From a checkpoint of a small transformer trained on Wikipedia: 60.9M parameters, untied embeddings.
Each number is 50 + 10 x the weight over its row's rms, rounded and kept within 0 to 99. Layers, rows and columns count from 0. The size before them is the row's rms in percent of the matrix's.

# up: layer 11 MLP up, 2048x512, rms 0.0984, rows 1236-1262, columns 256-383
# down: layer 11 MLP down (transposed), 2048x512, rms 0.0537, rows 1236-1262, columns 256-383
up1236 100:29 47 46 45 47 44 62 59 46 60 40 50 51 67 41 52 49 38 63 52 43 44 46 37 34 54 50 47 61 49 36 24 68 44 49 51 59 38 68 58 42 52 32 44 41 74 53 51 41 49 59 48 72 39 48 35 57 57 56 37 48 56 62 57 44 44 49 42 57 58 67 53 60 47 48 43 45 52 50 45 72 49 47 42 76 52 58 54 54 63 51 40 51 38 69 47 54 48 69 61 54 55 59 58 59 35 43 57 64 47 44 47 64 57 37 61 54 47 58 56 61 55 64 50 49 53 60 41
down1236 098:40 28 66 50 31 50 39 44 51 54 52 44 45 53 59 37 52 25 52 55 42 49 58 42 42 47 49 60 43 61 57 55 59 55 56 35 32 62 34 40 35 50 58 54 56 55 53 38 39 65 43 40 66 51 53 71 67 57 49 60 82 62 47 50 44 54 54 40 53 53 47 32 55 61 49 47 52 47 54 40 62 49 59 58 41 51 56 46 41 71 55 64 56 31 46 64 42 47 61 50 43 60 55 56 44 59 70 50 57 61 37 41 48 34 40 47 60 55 39 42 66 43 62 69 43 40 59 59
up1237 099:34 58 52 36 47 44 35 60 43 50 41 57 43 57 43 31 52 53 38 64 56 36 70 46 43 58 37 52 52 64 42 38 53 47 44 55 52 61 57 49 51 49 51 44 50 49 61 26 46 46 39 70 55 41 24 36 67 57 45 60 46 53 47 45 65 66 26 53 62 36 47 51 50 45 67 43 44 50 38 46 48 50 58 43 48 39 49 51 45 51 55 43 19 59 61 69 36 45 57 66 46 31 45 48 39 47 53 47 41 63 38 55 28 54 61 48 39 47 40 59 48 61 54 43 52 71 40 60
down1237 095:34 46 52 68 45 48 41 43 66 81 46 44 41 64 46 64 52 41 43 36 42 48 43 60 41 41 53 52 45 53 49 61 49 59 69 42 37 48 73 57 43 53 57 57 52 49 37 62 54 36 47 57 44 54 65 25 58 41 54 42 62 56 43 41 36 62 54 56 34 70 47 55 55 55 41 33 53 59 40 51 61 44 51 59 43 49 52 35 49 53 46 73 70 57 50 42 59 46 55 69 44 54 40 38 48 68 29 54 62 53 48 52 50 35 52 58 41 55 62 37 61 38 53 58 45 48 44 79
up1238 105:51 47 62 55 69 65 31 47 42 42 47 44 57 54 45 60 48 51 45 48 55 32 36 37 36 58 34 45 60 63 56 30 49 39 42 51 47 43 55 46 47 63 50 42 52 49 57 54 56 39 77 46 63 57 61 60 43 51 28 55 54 50 50 46 39 58 55 52 65 55 65 47 56 69 37 43 39 49 47 60 56 52 63 45 71 61 52 36 58 53 63 44 71 44 57 50 51 23 51 41 56 50 67 58 49 35 36 47 66 56 58 65 41 56 46 58 83 38 41 55 60 42 50 64 58 54 52 51
down1238 100:57 33 42 81 68 46 31 58 41 48 47 53 38 66 62 38 50 35 29 44 47 54 29 45 52 51 47 62 40 51 47 57 69 40 43 46 35 65 58 58 28 59 55 45 44 41 44 43 60 43 51 34 35 56 31 35 28 61 35 54 60 29 54 41 39 42 51 56 38 47 50 50 44 38 43 39 60 53 52 54 68 43 46 47 28 49 44 50 53 42 44 71 46 42 47 44 49 44 52 63 43 67 43 36 47 31 54 44 59 44 61 48 47 34 69 45 51 51 54 42 54 34 68 62 41 35 54 42
up1239 111:48 36 40 51 42 29 51 48 36 64 55 49 39 40 42 42 50 58 46 64 81 52 58 60 55 58 47 48 47 69 68 60 63 39 38 49 32 71 63 69 52 60 44 62 65 59 58 64 56 59 34 62 65 53 58 50 37 43 55 49 53 47 52 65 51 41 36 53 47 56 47 49 48 52 38 51 70 35 41 61 58 43 61 54 61 62 41 52 58 49 41 43 56 50 61 35 49 47 60 62 49 33 43 42 47 45 42 50 57 60 33 52 15 53 57 41 31 46 40 45 66 58 50 52 44 40 59 53
down1239 122:36 51 66 48 63 15 57 56 45 61 52 43 36 27 40 32 46 72 62 55 55 42 58 54 46 39 28 52 54 53 37 51 57 47 42 56 57 45 60 47 46 43 38 35 53 43 61 61 49 46 38 52 52 67 60 63 43 42 51 49 60 42 47 22 46 53 32 69 33 43 34 47 47 59 26 45 55 44 25 52 51 40 49 51 56 51 48 60 48 50 61 58 32 46 53 33 59 44 44 49 50 58 43 43 39 50 51 41 36 47 49 55 39 45 49 62 47 52 44 59 45 61 54 54 55 54 42 38
up1240 098:69 44 54 31 47 46 55 71 48 51 53 39 44 47 49 57 63 65 55 52 53 61 36 50 50 44 57 57 60 44 48 51 55 47 49 36 46 58 53 60 56 47 50 48 58 49 43 45 53 46 28 49 45 43 46 41 63 65 55 52 48 48 42 56 40 27 41 59 28 49 64 59 62 60 33 41 44 63 37 52 54 54 51 54 49 52 47 43 50 68 45 66 58 49 61 64 64 44 28 44 62 35 53 45 44 42 48 53 55 66 52 50 49 54 57 50 46 37 51 34 56 58 60 58 45 45 55 50
down1240 116:36 67 39 55 46 56 53 42 55 51 45 54 55 42 66 57 41 45 41 56 59 70 52 65 52 39 47 47 38 51 48 65 69 57 45 33 61 37 35 54 70 45 60 50 55 47 46 40 50 34 56 34 48 62 73 50 54 51 43 47 65 68 54 68 55 50 44 31 39 54 50 56 47 66 42 34 45 61 56 51 37 55 36 44 57 37 41 49 59 59 46 50 57 53 58 48 54 52 54 56 47 46 60 63 62 54 47 63 48 55 72 43 57 56 59 48 55 62 53 56 39 50 39 47 38 57 49 36
up1241 102:54 49 58 67 46 43 54 57 55 52 48 45 57 45 54 57 52 53 55 49 45 48 36 54 36 54 52 63 47 69 59 59 54 49 54 52 48 64 60 72 41 44 49 49 41 54 49 49 57 47 54 59 47 51 54 58 43 61 48 48 53 62 56 67 53 63 42 48 56 62 41 20 55 40 45 43 61 49 40 40 58 56 77 59 43 45 42 70 38 58 64 40 66 45 41 51 52 60 40 26 75 39 23 44 58 52 46 46 58 36 35 54 47 69 42 44 40 46 53 61 57 52 64 43 45 44 57 48
down1241 100:50 49 59 50 49 60 47 50 57 53 55 59 57 44 40 42 61 55 51 53 69 18 40 54 53 51 32 50 59 46 27 28 49 41 48 52 64 39 37 38 42 38 26 37 50 34 54 51 42 35 55 52 47 49 57 55 46 70 58 53 43 42 35 45 49 50 57 43 52 52 45 47 59 40 37 54 61 81 45 57 39 49 42 48 60 38 42 52 43 59 55 66 72 64 43 61 32 58 35 49 65 54 39 73 40 41 47 38 52 57 57 59 60 54 59 47 25 68 44 56 42 39 37 58 61 42 43 53
up1242 100:33 55 50 48 58 59 45 32 60 48 49 47 56 59 43 43 65 68 39 71 56 43 50 41 61 57 59 48 54 53 53 58 56 32 58 64 27 35 48 50 35 36 67 58 51 51 59 63 43 38 42 35 51 41 61 70 57 45 72 59 58 47 47 47 56 45 59 47 44 37 50 65 30 49 46 70 42 46 59 40 59 42 25 63 42 60 48 55 50 54 44 47 66 49 43 41 46 45 58 44 55 40 32 39 55 62 61 59 38 45 39 72 38 42 65 53 55 49 54 50 63 56 52 46 62 35 60 48
down1242 107:63 65 53 68 55 54 45 47 47 45 50 56 53 53 28 43 43 57 49 49 51 33 61 40 38 53 45 47 56 41 69 57 39 62 57 60 44 46 49 49 49 56 40 45 27 46 63 52 59 59 52 45 41 49 58 29 67 46 38 43 37 38 42 44 42 57 43 52 59 47 34 53 50 54 74 62 60 49 73 48 48 55 60 56 52 39 55 45 51 67 45 50 32 55 67 57 53 36 52 52 54 29 71 59 50 49 56 68 51 49 56 62 43 42 45 34 53 50 33 54 69 49 57 42 56 47 57 44
up1243 104:59 69 58 46 49 44 45 40 51 40 38 54 55 28 54 49 41 62 37 57 69 62 44 37 54 45 49 59 49 39 50 50 48 48 53 54 33 40 44 38 53 35 57 35 41 52 45 45 57 61 50 43 54 66 56 27 41 39 62 75 21 56 31 60 41 60 52 66 48 59 50 40 33 51 52 56 68 49 48 54 80 55 54 47 50 72 57 39 36 47 52 59 57 39 47 30 52 61 54 36 53 42 50 73 42 50 57 47 48 54 46 42 40 49 39 54 56 51 71 43 60 45 55 43 68 55 48 53
down1243 105:69 59 55 60 49 40 42 60 66 48 43 32 62 65 39 56 62 47 42 59 54 34 31 46 44 54 56 47 50 63 56 50 27 36 63 35 58 43 34 52 58 48 33 50 52 60 57 53 72 50 41 45 43 74 57 41 48 41 45 59 39 48 62 49 55 46 43 59 43 52 56 52 56 44 67 54 41 56 52 47 67 60 48 37 49 63 59 37 52 57 41 53 46 60 39 59 60 39 39 42 55 48 47 56 63 76 40 69 46 50 47 51 58 47 49 26 56 67 50 42 56 36 41 51 59 63 56 34
up1244 097:59 39 46 35 70 60 50 63 50 58 39 55 46 51 45 60 39 47 51 47 54 58 64 76 38 44 30 45 51 67 66 73 59 35 40 48 56 47 63 60 38 66 66 43 42 44 52 50 55 56 33 42 41 47 41 47 42 49 55 58 37 33 62 24 41 57 64 53 46 47 62 52 47 49 56 37 31 56 76 63 46 55 47 39 45 55 53 48 58 30 44 54 29 66 55 39 54 32 43 31 56 31 55 57 51 52 56 33 60 41 65 53 41 32 59 54 57 46 63 59 39 25 42 45 44 64 52 48
down1244 101:49 49 62 47 41 49 53 48 47 50 50 57 45 39 51 49 48 52 55 52 44 41 33 36 48 47 66 43 65 22 51 30 45 71 55 43 47 47 52 36 45 49 26 52 44 75 55 36 65 58 42 44 39 56 46 57 45 57 59 58 63 55 50 44 40 31 52 40 46 44 36 58 49 45 51 55 44 57 45 40 73 32 49 30 32 53 45 66 47 66 60 50 54 51 61 50 32 65 47 40 57 43 38 38 48 44 43 60 44 58 37 62 44 44 68 54 44 52 51 52 66 42 49 72 60 52 46 44
up1245 097:39 35 52 59 54 43 58 57 37 53 45 72 60 54 57 57 32 73 43 46 61 47 60 75 47 61 56 58 56 39 59 42 80 62 48 45 37 61 33 65 51 53 53 43 50 31 44 69 44 38 68 46 49 50 48 44 42 63 53 42 65 37 61 53 55 55 70 49 73 50 57 51 59 61 57 41 47 49 32 39 45 30 53 48 47 55 34 55 58 52 37 65 43 41 47 52 51 51 44 38 60 48 32 46 50 53 42 30 69 31 51 36 55 50 47 54 35 36 55 44 47 51 49 48 47 56 47 48
down1245 097:37 52 45 46 50 31 58 45 55 43 44 33 43 59 65 58 60 45 51 49 46 59 44 61 33 55 35 49 76 55 45 49 61 67 56 42 44 48 53 40 55 41 48 37 29 52 42 29 44 35 68 47 58 57 51 46 45 64 52 63 40 48 48 58 48 59 48 56 62 74 42 48 44 49 56 54 47 41 44 64 65 60 45 51 43 55 53 39 51 62 52 54 65 63 59 60 47 37 54 39 60 54 37 51 50 64 55 51 71 60 58 34 62 43 50 53 39 39 39 68 53 55 40 71 45 50 52 40
up1246 129:37 52 46 53 57 68 49 48 58 54 50 37 38 43 50 44 44 46 40 47 50 61 45 59 51 44 52 49 66 56 51 48 40 46 45 40 40 42 42 63 53 46 32 52 37 41 41 44 43 55 43 55 58 51 56 54 45 55 68 56 56 59 52 45 33 68 53 49 54 45 54 61 51 70 46 40 50 59 59 57 56 45 52 52 56 57 40 45 31 47 58 52 53 58 55 45 46 46 62 49 58 42 40 56 66 54 51 56 64 28 57 67 48 80 50 49 59 44 49 43 51 43 42 53 46 30 50 47
down1246 137:38 56 44 56 45 55 47 40 56 44 40 26 59 45 49 36 60 44 36 50 66 44 62 72 50 46 53 29 65 51 40 48 56 40 47 40 41 38 35 59 57 55 27 36 32 60 57 55 31 48 55 63 59 54 62 67 55 56 48 35 53 39 54 60 35 60 48 49 55 63 48 46 51 59 57 50 74 46 47 45 46 48 48 65 57 69 34 59 53 43 61 42 43 58 61 55 49 48 56 50 59 44 35 42 52 56 40 48 65 71 61 44 57 66 54 63 52 53 55 45 45 47 68 40 47 34 55 49
up1247 104:56 57 43 45 49 39 54 46 56 62 35 59 47 46 56 53 39 34 50 30 72 65 46 42 42 57 34 37 62 45 48 43 62 34 53 44 61 68 49 63 43 58 49 44 39 40 56 53 35 49 67 59 76 59 55 40 55 64 53 71 48 43 51 65 52 39 42 51 64 64 49 58 47 56 54 43 48 42 41 40 45 40 30 44 49 54 56 41 42 42 54 57 70 44 53 57 50 37 59 47 65 68 63 37 52 55 45 40 70 50 56 42 45 48 56 53 38 54 64 57 43 39 37 55 60 57 52 42
down1247 102:38 43 75 23 45 53 46 54 47 70 31 67 45 47 56 42 73 62 59 39 48 53 33 52 51 42 32 49 37 36 40 48 53 59 46 39 65 43 42 56 34 51 53 47 42 56 60 53 52 60 69 50 60 50 58 57 47 52 39 50 46 50 39 40 67 39 47 40 46 59 74 46 55 43 53 61 53 48 51 53 39 34 56 55 53 37 55 53 82 51 39 44 45 64 63 57 42 59 37 73 79 52 52 62 54 52 56 61 43 46 40 58 49 59 51 41 43 44 41 46 42 50 40 61 35 41 35 33
up1248 101:45 54 43 71 48 63 62 64 38 60 53 51 62 47 47 43 60 48 41 43 41 61 50 52 47 53 44 51 53 30 41 49 50 51 62 36 39 45 57 53 44 35 46 42 56 42 64 57 54 56 59 54 65 43 36 40 49 27 51 57 55 39 32 46 26 61 66 34 58 58 55 37 64 47 63 43 48 62 68 45 53 58 44 62 37 39 68 48 52 49 59 45 47 42 69 47 63 44 50 48 47 70 74 58 41 54 63 45 47 38 46 57 46 58 54 41 61 47 51 43 58 44 52 32 47 57 55 39
down1248 104:53 62 54 58 41 40 39 62 34 44 40 68 49 56 47 35 49 42 42 54 62 38 48 43 54 49 36 50 49 25 56 43 54 53 50 56 38 41 44 49 41 67 39 41 58 31 43 45 29 70 61 59 52 59 66 57 68 29 43 51 49 46 39 81 50 53 49 68 61 43 58 53 37 59 46 65 53 60 77 44 47 43 43 64 45 54 50 55 39 40 49 53 58 41 52 46 71 50 44 56 46 46 50 71 46 55 43 59 27 46 42 70 39 53 42 46 59 42 38 55 48 74 43 55 41 54 37 64
up1249 102:66 42 42 56 46 47 54 54 55 57 57 43 58 54 42 52 61 42 31 47 52 67 47 44 54 44 53 55 50 28 37 44 47 53 64 64 52 53 42 39 41 32 65 40 52 53 48 40 47 53 41 56 53 54 59 52 65 47 56 61 45 46 46 37 43 42 62 49 68 66 43 63 65 50 64 46 65 51 50 32 44 36 29 59 48 59 79 57 48 40 56 55 47 39 60 48 49 58 45 32 52 56 60 61 51 51 67 24 62 55 62 38 45 62 51 62 56 63 64 59 39 31 62 33 43 64 49 56
down1249 100:41 49 55 58 66 43 55 48 50 55 46 55 46 47 61 36 57 62 38 54 56 46 49 69 50 40 44 58 69 48 36 47 33 64 40 47 49 57 52 40 58 46 67 48 49 53 51 50 50 63 56 52 63 51 52 38 40 58 37 64 40 52 58 54 40 53 65 36 48 24 50 42 41 45 55 59 52 53 59 55 71 64 63 46 67 46 47 41 55 56 41 69 54 54 38 46 47 46 62 63 45 68 52 71 74 49 44 57 46 45 44 45 60 42 49 55 25 57 40 68 41 44 50 57 27 64 50 48
up1250 099:33 32 44 60 58 52 67 50 45 66 59 46 56 59 49 53 51 59 53 42 41 41 57 59 52 47 54 42 65 47 39 34 43 56 54 55 65 58 46 63 57 33 57 49 49 52 44 68 65 49 47 64 55 65 33 49 51 49 39 57 48 48 43 44 44 37 75 53 52 50 51 64 47 46 61 49 54 56 54 33 36 38 17 65 56 41 42 56 56 42 60 39 57 52 45 40 69 57 51 65 44 71 41 44 69 38 36 38 44 53 43 47 55 49 50 62 47 37 52 39 35 41 46 47 66 53 51 46
down1250 097:62 35 46 58 56 44 71 65 35 36 48 74 38 56 45 36 45 56 58 56 80 59 42 54 42 44 45 52 51 55 58 61 60 46 44 67 54 38 54 52 51 63 52 47 34 50 48 22 51 51 55 45 60 45 46 44 35 38 65 49 37 53 49 45 45 59 24 42 49 77 52 56 61 41 47 45 53 56 55 53 32 50 64 33 58 61 56 48 54 44 48 51 45 57 37 57 60 63 35 49 51 44 37 69 78 38 39 51 32 62 68 38 58 62 38 65 38 45 54 39 44 56 31 37 34 52 51 44
up1251 090:57 40 23 47 62 57 35 38 47 31 78 39 38 45 49 54 29 40 44 38 42 93 53 59 56 42 42 57 51 38 45 49 43 33 69 55 58 68 34 57 46 52 39 42 52 33 47 47 53 49 47 41 57 57 43 47 52 48 52 53 35 32 43 38 61 60 58 54 57 44 32 45 52 32 44 54 49 70 41 53 43 50 34 32 45 48 35 39 37 40 59 57 62 65 55 70 41 45 59 61 50 35 46 49 45 60 57 48 40 46 53 27 40 41 57 61 45 53 48 66 50 60 43 71 63 60 45 49
down1251 097:35 47 68 45 54 40 49 76 37 49 50 41 47 36 57 63 66 43 75 45 39 45 66 53 54 62 54 51 61 70 59 39 37 57 52 45 65 38 64 37 46 43 50 52 53 62 49 65 32 52 57 65 53 65 55 44 47 66 63 33 58 54 47 68 46 56 52 52 49 41 53 55 42 37 55 59 62 29 65 48 57 63 55 44 48 61 52 40 46 63 45 41 46 45 64 36 50 64 47 35 49 47 49 42 47 35 55 65 47 42 47 51 49 53 42 46 60 54 51 30 57 57 33 46 38 44 42 35
up1252 098:32 21 49 28 65 51 44 51 41 44 54 37 59 49 48 58 38 66 52 41 44 44 45 69 51 46 31 42 52 49 53 40 48 23 50 37 40 62 53 34 50 34 57 44 66 45 48 76 42 62 55 47 74 47 43 46 65 50 56 44 55 58 60 51 25 22 61 32 48 63 70 52 40 59 26 54 48 38 55 72 73 56 52 36 50 55 51 40 35 45 40 45 46 63 46 48 33 47 49 41 53 28 54 54 39 65 38 49 62 44 50 45 42 48 54 29 56 40 60 45 56 51 64 55 58 53 50 47
down1252 103:51 44 39 57 55 58 39 63 40 45 58 67 44 49 38 37 38 49 36 54 46 37 42 32 60 41 53 51 47 41 52 62 59 48 47 52 54 61 68 63 60 72 27 63 38 57 49 58 47 35 52 56 64 52 54 36 64 53 40 64 49 60 45 62 39 51 53 45 32 52 52 58 56 55 64 51 50 35 38 55 53 62 46 67 54 31 32 50 35 58 53 57 45 47 57 54 56 42 26 60 50 59 60 45 50 44 52 52 50 52 39 56 50 34 55 38 49 47 55 49 54 47 43 48 37 44 47 40
up1253 094:45 42 54 43 43 64 34 49 64 62 35 62 39 49 58 56 35 53 55 44 38 35 68 59 59 35 32 45 33 60 46 43 41 58 35 33 40 64 48 51 36 55 41 43 62 64 40 49 42 51 45 55 51 36 50 55 47 61 39 53 45 36 46 40 43 43 46 52 48 60 52 58 54 52 57 70 33 43 51 46 51 53 51 51 51 55 36 58 45 60 39 68 39 63 46 46 53 61 66 47 65 47 47 48 58 33 59 33 46 35 40 46 49 44 65 53 56 49 40 37 46 55 51 29 35 51 51 57
down1253 105:54 55 44 40 58 38 53 34 53 40 58 51 26 35 64 56 65 46 58 60 66 61 34 25 56 34 67 59 43 33 53 43 50 60 39 55 55 49 45 55 29 46 48 58 57 59 58 58 50 42 62 51 60 50 58 44 59 44 67 58 66 49 61 46 47 56 58 65 56 53 44 59 42 47 44 42 43 40 42 51 67 43 38 45 53 56 52 59 55 53 40 63 37 32 57 48 42 38 44 59 47 39 57 54 43 63 24 59 54 73 43 45 45 61 47 54 53 57 48 60 57 53 43 64 53 41 62 59
up1254 108:40 36 50 40 59 44 54 58 41 60 40 52 60 51 63 69 35 43 59 43 58 46 49 45 48 52 57 51 44 52 41 30 50 39 58 39 46 41 49 66 41 37 42 40 27 58 45 47 60 52 26 51 43 38 67 39 48 46 57 51 51 41 49 55 51 66 45 47 35 45 59 46 56 59 40 66 42 45 60 52 64 40 58 57 37 48 59 67 54 42 48 48 50 48 72 72 56 70 56 56 40 47 42 55 55 53 36 38 37 48 44 60 36 43 49 57 45 50 47 52 38 39 48 67 47 43 40 50
down1254 096:49 59 53 54 37 33 64 54 57 42 58 57 53 73 71 64 55 47 62 55 63 19 36 55 60 40 60 33 48 43 25 32 49 37 52 42 59 53 51 43 51 35 30 29 51 45 62 46 37 33 34 50 41 45 48 38 47 48 52 52 47 41 53 47 57 53 58 40 58 54 26 61 43 70 44 58 39 68 59 60 70 38 40 57 47 58 49 69 42 49 50 47 71 52 50 62 44 45 47 51 44 53 37 46 41 61 59 59 47 39 43 42 33 66 52 64 49 32 41 67 61 31 54 36 43 48 38 61
up1255 103:56 44 57 43 62 54 58 54 30 53 53 50 54 33 45 53 56 53 39 55 51 49 59 59 34 49 54 68 56 57 58 33 66 57 48 45 35 45 40 51 48 44 57 61 46 62 28 54 55 52 61 53 56 44 43 49 56 51 55 47 27 45 43 69 56 62 63 51 42 60 34 44 54 36 45 44 41 43 42 42 62 49 37 59 55 58 55 48 47 34 34 36 69 43 60 69 41 37 56 63 60 32 57 43 42 55 46 48 58 47 58 31 55 69 49 57 44 42 36 59 53 68 54 57 62 37 41 39
down1255 106:47 52 37 30 54 70 58 50 55 58 32 51 47 64 34 59 46 46 49 48 56 87 52 50 46 46 50 60 56 58 24 56 65 48 41 59 44 47 47 52 48 69 52 56 68 46 63 34 43 37 64 52 44 43 37 57 63 38 37 57 57 48 48 62 42 47 43 47 51 69 55 45 52 55 49 50 41 42 43 59 14 60 38 46 56 40 61 51 50 53 41 31 24 48 51 36 51 54 57 41 51 40 79 52 57 43 56 31 61 44 48 47 38 45 35 43 35 49 42 65 46 73 57 31 43 47 60 62
up1256 104:40 36 54 47 43 45 38 32 50 33 59 52 37 61 49 66 38 35 49 52 53 63 49 54 46 55 46 49 59 47 66 58 54 51 52 57 43 31 33 51 41 54 70 43 50 30 55 58 34 57 65 54 54 52 50 53 58 54 58 59 52 41 32 36 46 23 44 46 44 43 42 54 41 48 46 64 41 54 32 64 39 58 42 53 41 51 44 60 51 52 43 51 20 42 39 47 51 65 51 55 39 33 47 72 38 71 55 35 58 42 61 50 45 49 47 60 57 49 51 61 53 53 49 36 36 35 60 60
down1256 092:53 45 45 69 41 38 38 52 51 63 42 78 29 55 46 38 61 43 50 45 40 73 36 45 39 58 46 49 59 35 40 74 51 42 50 71 66 61 60 24 50 51 37 54 55 40 41 50 48 38 50 40 52 53 63 55 50 40 67 38 53 63 32 68 25 39 49 62 58 35 39 47 59 51 59 49 45 62 61 45 39 60 47 63 63 51 50 52 57 68 51 31 64 29 61 31 60 60 51 48 48 63 56 47 45 64 41 57 45 60 40 42 56 51 61 48 70 42 46 42 44 54 46 40 79 54 56 42
up1257 106:57 41 53 61 37 69 63 49 52 55 46 49 48 64 54 43 52 55 52 77 58 36 51 42 45 31 51 45 56 49 40 65 50 33 56 38 56 38 54 53 54 46 50 59 78 60 34 51 52 46 76 54 59 33 42 49 58 71 46 71 42 37 39 47 48 64 45 43 70 39 49 53 48 50 74 46 51 34 61 50 50 44 40 67 54 58 58 43 52 52 43 67 39 46 68 72 56 39 79 40 44 56 44 75 54 51 48 42 46 64 46 52 39 46 45 63 65 51 50 49 43 33 40 50 30 41 38 56
down1257 095:47 64 54 64 44 37 48 57 47 51 47 39 59 49 63 48 53 52 47 51 52 26 39 63 44 45 50 42 50 38 41 52 63 44 55 55 58 53 49 51 59 47 49 70 45 44 42 40 43 54 55 39 45 56 56 61 47 34 51 65 53 64 64 50 62 40 53 61 55 58 51 54 60 32 46 73 48 58 50 52 58 44 67 41 47 56 56 36 54 61 49 39 49 60 42 56 59 37 53 39 51 45 47 34 47 45 32 34 45 30 47 51 34 65 61 42 53 40 54 34 58 63 73 62 48 58 39 46
up1258 097:58 49 30 41 52 35 44 52 72 59 49 61 61 60 50 54 35 43 39 58 38 43 65 45 47 64 48 62 67 39 55 50 27 26 33 50 64 49 47 37 47 47 56 60 63 50 57 56 61 40 51 41 51 51 55 45 52 69 56 47 49 62 41 56 51 50 61 65 59 34 49 56 42 57 59 59 41 48 52 49 63 33 49 72 38 55 60 34 60 62 42 49 66 57 37 64 60 61 33 46 46 49 65 58 58 44 32 33 36 57 33 38 54 58 52 46 44 52 54 40 59 32 42 60 52 47 48 46
down1258 096:47 50 38 45 56 42 57 31 41 41 49 49 43 62 50 70 46 48 41 54 52 38 37 40 42 34 49 54 51 78 53 47 53 57 50 64 46 48 31 55 55 48 37 53 44 42 24 40 54 55 55 49 43 59 68 54 45 68 45 51 45 62 45 36 42 43 47 62 54 73 62 37 39 45 54 59 38 41 35 38 55 40 55 57 53 49 74 43 41 29 42 48 70 33 52 48 53 45 56 54 49 41 39 43 54 48 67 43 43 34 45 59 33 54 52 58 71 64 62 52 43 50 45 53 43 31 48 46
up1259 103:30 46 61 46 44 24 75 48 63 46 35 68 51 63 64 55 58 60 62 67 37 61 53 50 52 38 45 65 49 57 52 45 64 48 56 50 60 43 54 48 59 60 51 57 42 61 56 46 40 60 44 58 44 44 50 32 53 54 60 62 49 37 47 66 63 64 46 54 41 48 46 45 53 28 43 52 56 47 50 46 37 47 33 69 39 61 37 67 68 55 39 51 45 59 37 54 29 40 55 45 48 40 56 59 52 55 59 39 54 57 52 37 54 60 26 58 28 38 52 59 47 37 47 32 72 58 44 47
down1259 110:54 50 50 45 57 50 67 55 53 55 64 59 36 65 59 58 54 43 50 52 51 00 42 44 48 50 24 48 53 60 45 47 52 49 72 42 50 49 48 52 48 55 70 59 48 51 29 61 47 51 59 44 46 58 56 45 61 54 52 48 44 53 57 50 56 58 68 52 53 56 35 54 46 32 47 54 53 61 50 32 47 56 54 64 41 57 51 56 61 46 52 47 55 47 66 48 51 48 50 44 54 36 44 47 43 39 52 49 57 48 64 50 48 42 51 43 46 45 62 48 43 47 53 38 49 51 63 47
up1260 089:48 64 50 62 51 28 41 61 49 53 41 59 29 55 52 46 49 50 62 41 45 17 64 32 52 43 74 52 45 46 51 72 49 46 60 42 46 43 64 61 45 47 47 48 45 49 53 51 38 60 29 35 57 50 57 49 56 35 52 54 51 50 65 38 58 56 51 61 38 50 53 53 36 27 35 51 42 37 40 49 61 47 57 58 38 51 59 44 41 59 61 44 59 56 30 47 39 52 43 49 33 39 58 34 42 56 52 60 49 57 52 64 69 47 43 53 54 40 61 52 55 40 59 59 60 56 44 51
down1260 104:59 43 68 49 50 66 60 27 55 54 57 38 55 54 53 40 49 73 54 64 48 73 41 49 43 52 31 45 52 69 38 26 52 50 45 56 48 53 39 46 54 53 70 56 63 58 47 53 49 51 46 42 54 44 66 45 50 60 46 55 42 51 42 65 66 47 47 46 49 66 50 50 54 78 45 55 52 61 41 35 47 51 62 67 31 69 57 56 30 52 49 48 41 51 78 59 54 43 41 58 57 63 47 60 54 57 40 39 48 34 48 52 42 54 45 45 37 55 57 59 27 46 25 35 60 69 47 49
up1261 091:41 43 43 46 66 64 49 60 62 55 52 45 56 67 67 60 55 41 65 59 50 38 56 40 54 43 48 60 48 33 35 41 61 48 44 39 57 45 40 59 35 52 57 39 52 36 55 46 56 56 57 51 55 47 54 41 52 52 42 44 48 65 47 48 38 54 39 52 59 56 72 61 55 69 42 41 62 54 70 49 44 43 52 55 54 56 35 29 46 41 39 43 46 40 47 69 41 46 51 52 66 47 36 74 49 62 59 44 38 63 41 56 61 38 60 45 58 30 57 53 51 54 63 41 38 52 55 49
down1261 097:52 55 70 36 33 54 61 64 50 67 54 61 34 58 43 29 49 52 46 48 48 58 67 60 47 62 58 46 46 70 50 48 49 50 41 52 38 48 54 69 47 59 56 53 55 58 59 43 52 44 59 50 58 64 54 33 48 51 36 58 65 50 77 32 55 60 48 66 43 56 40 42 50 50 67 57 65 51 47 59 39 42 43 51 37 50 74 55 40 57 53 54 54 59 50 37 55 38 66 37 58 33 46 48 47 32 50 52 65 49 57 55 53 52 54 40 35 45 47 42 53 46 65 60 38 58 60 54
up1262 098:58 42 56 57 44 40 32 32 38 52 37 52 46 41 39 51 46 45 56 56 30 82 43 74 48 63 62 49 29 33 53 44 61 49 43 30 46 38 36 73 58 42 56 54 62 54 58 55 42 74 64 58 71 32 38 48 30 45 27 37 49 50 62 60 64 43 44 51 45 33 55 39 45 29 57 52 51 72 55 54 53 37 40 48 44 54 58 53 46 65 60 45 38 38 69 47 60 68 51 46 44 46 59 44 45 41 60 57 57 40 43 62 56 43 40 57 41 49 45 56 59 41 56 26 68 48 55 48
down1262 101:58 65 57 28 57 35 49 60 63 66 51 70 39 44 44 47 57 61 59 46 56 72 67 38 56 56 50 43 62 63 65 54 56 60 54 52 56 49 58 48 58 61 63 52 53 64 41 58 59 35 57 49 30 58 55 46 66 41 60 51 67 68 37 58 51 51 45 45 46 62 59 54 41 58 47 58 62 62 54 44 35 60 52 56 54 52 62 49 42 43 47 47 58 52 61 55 64 30 50 46 51 41 56 59 43 48 50 60 48 52 43 49 61 48 59 41 58 46 51 42 52 51 37 60 47 70 26 49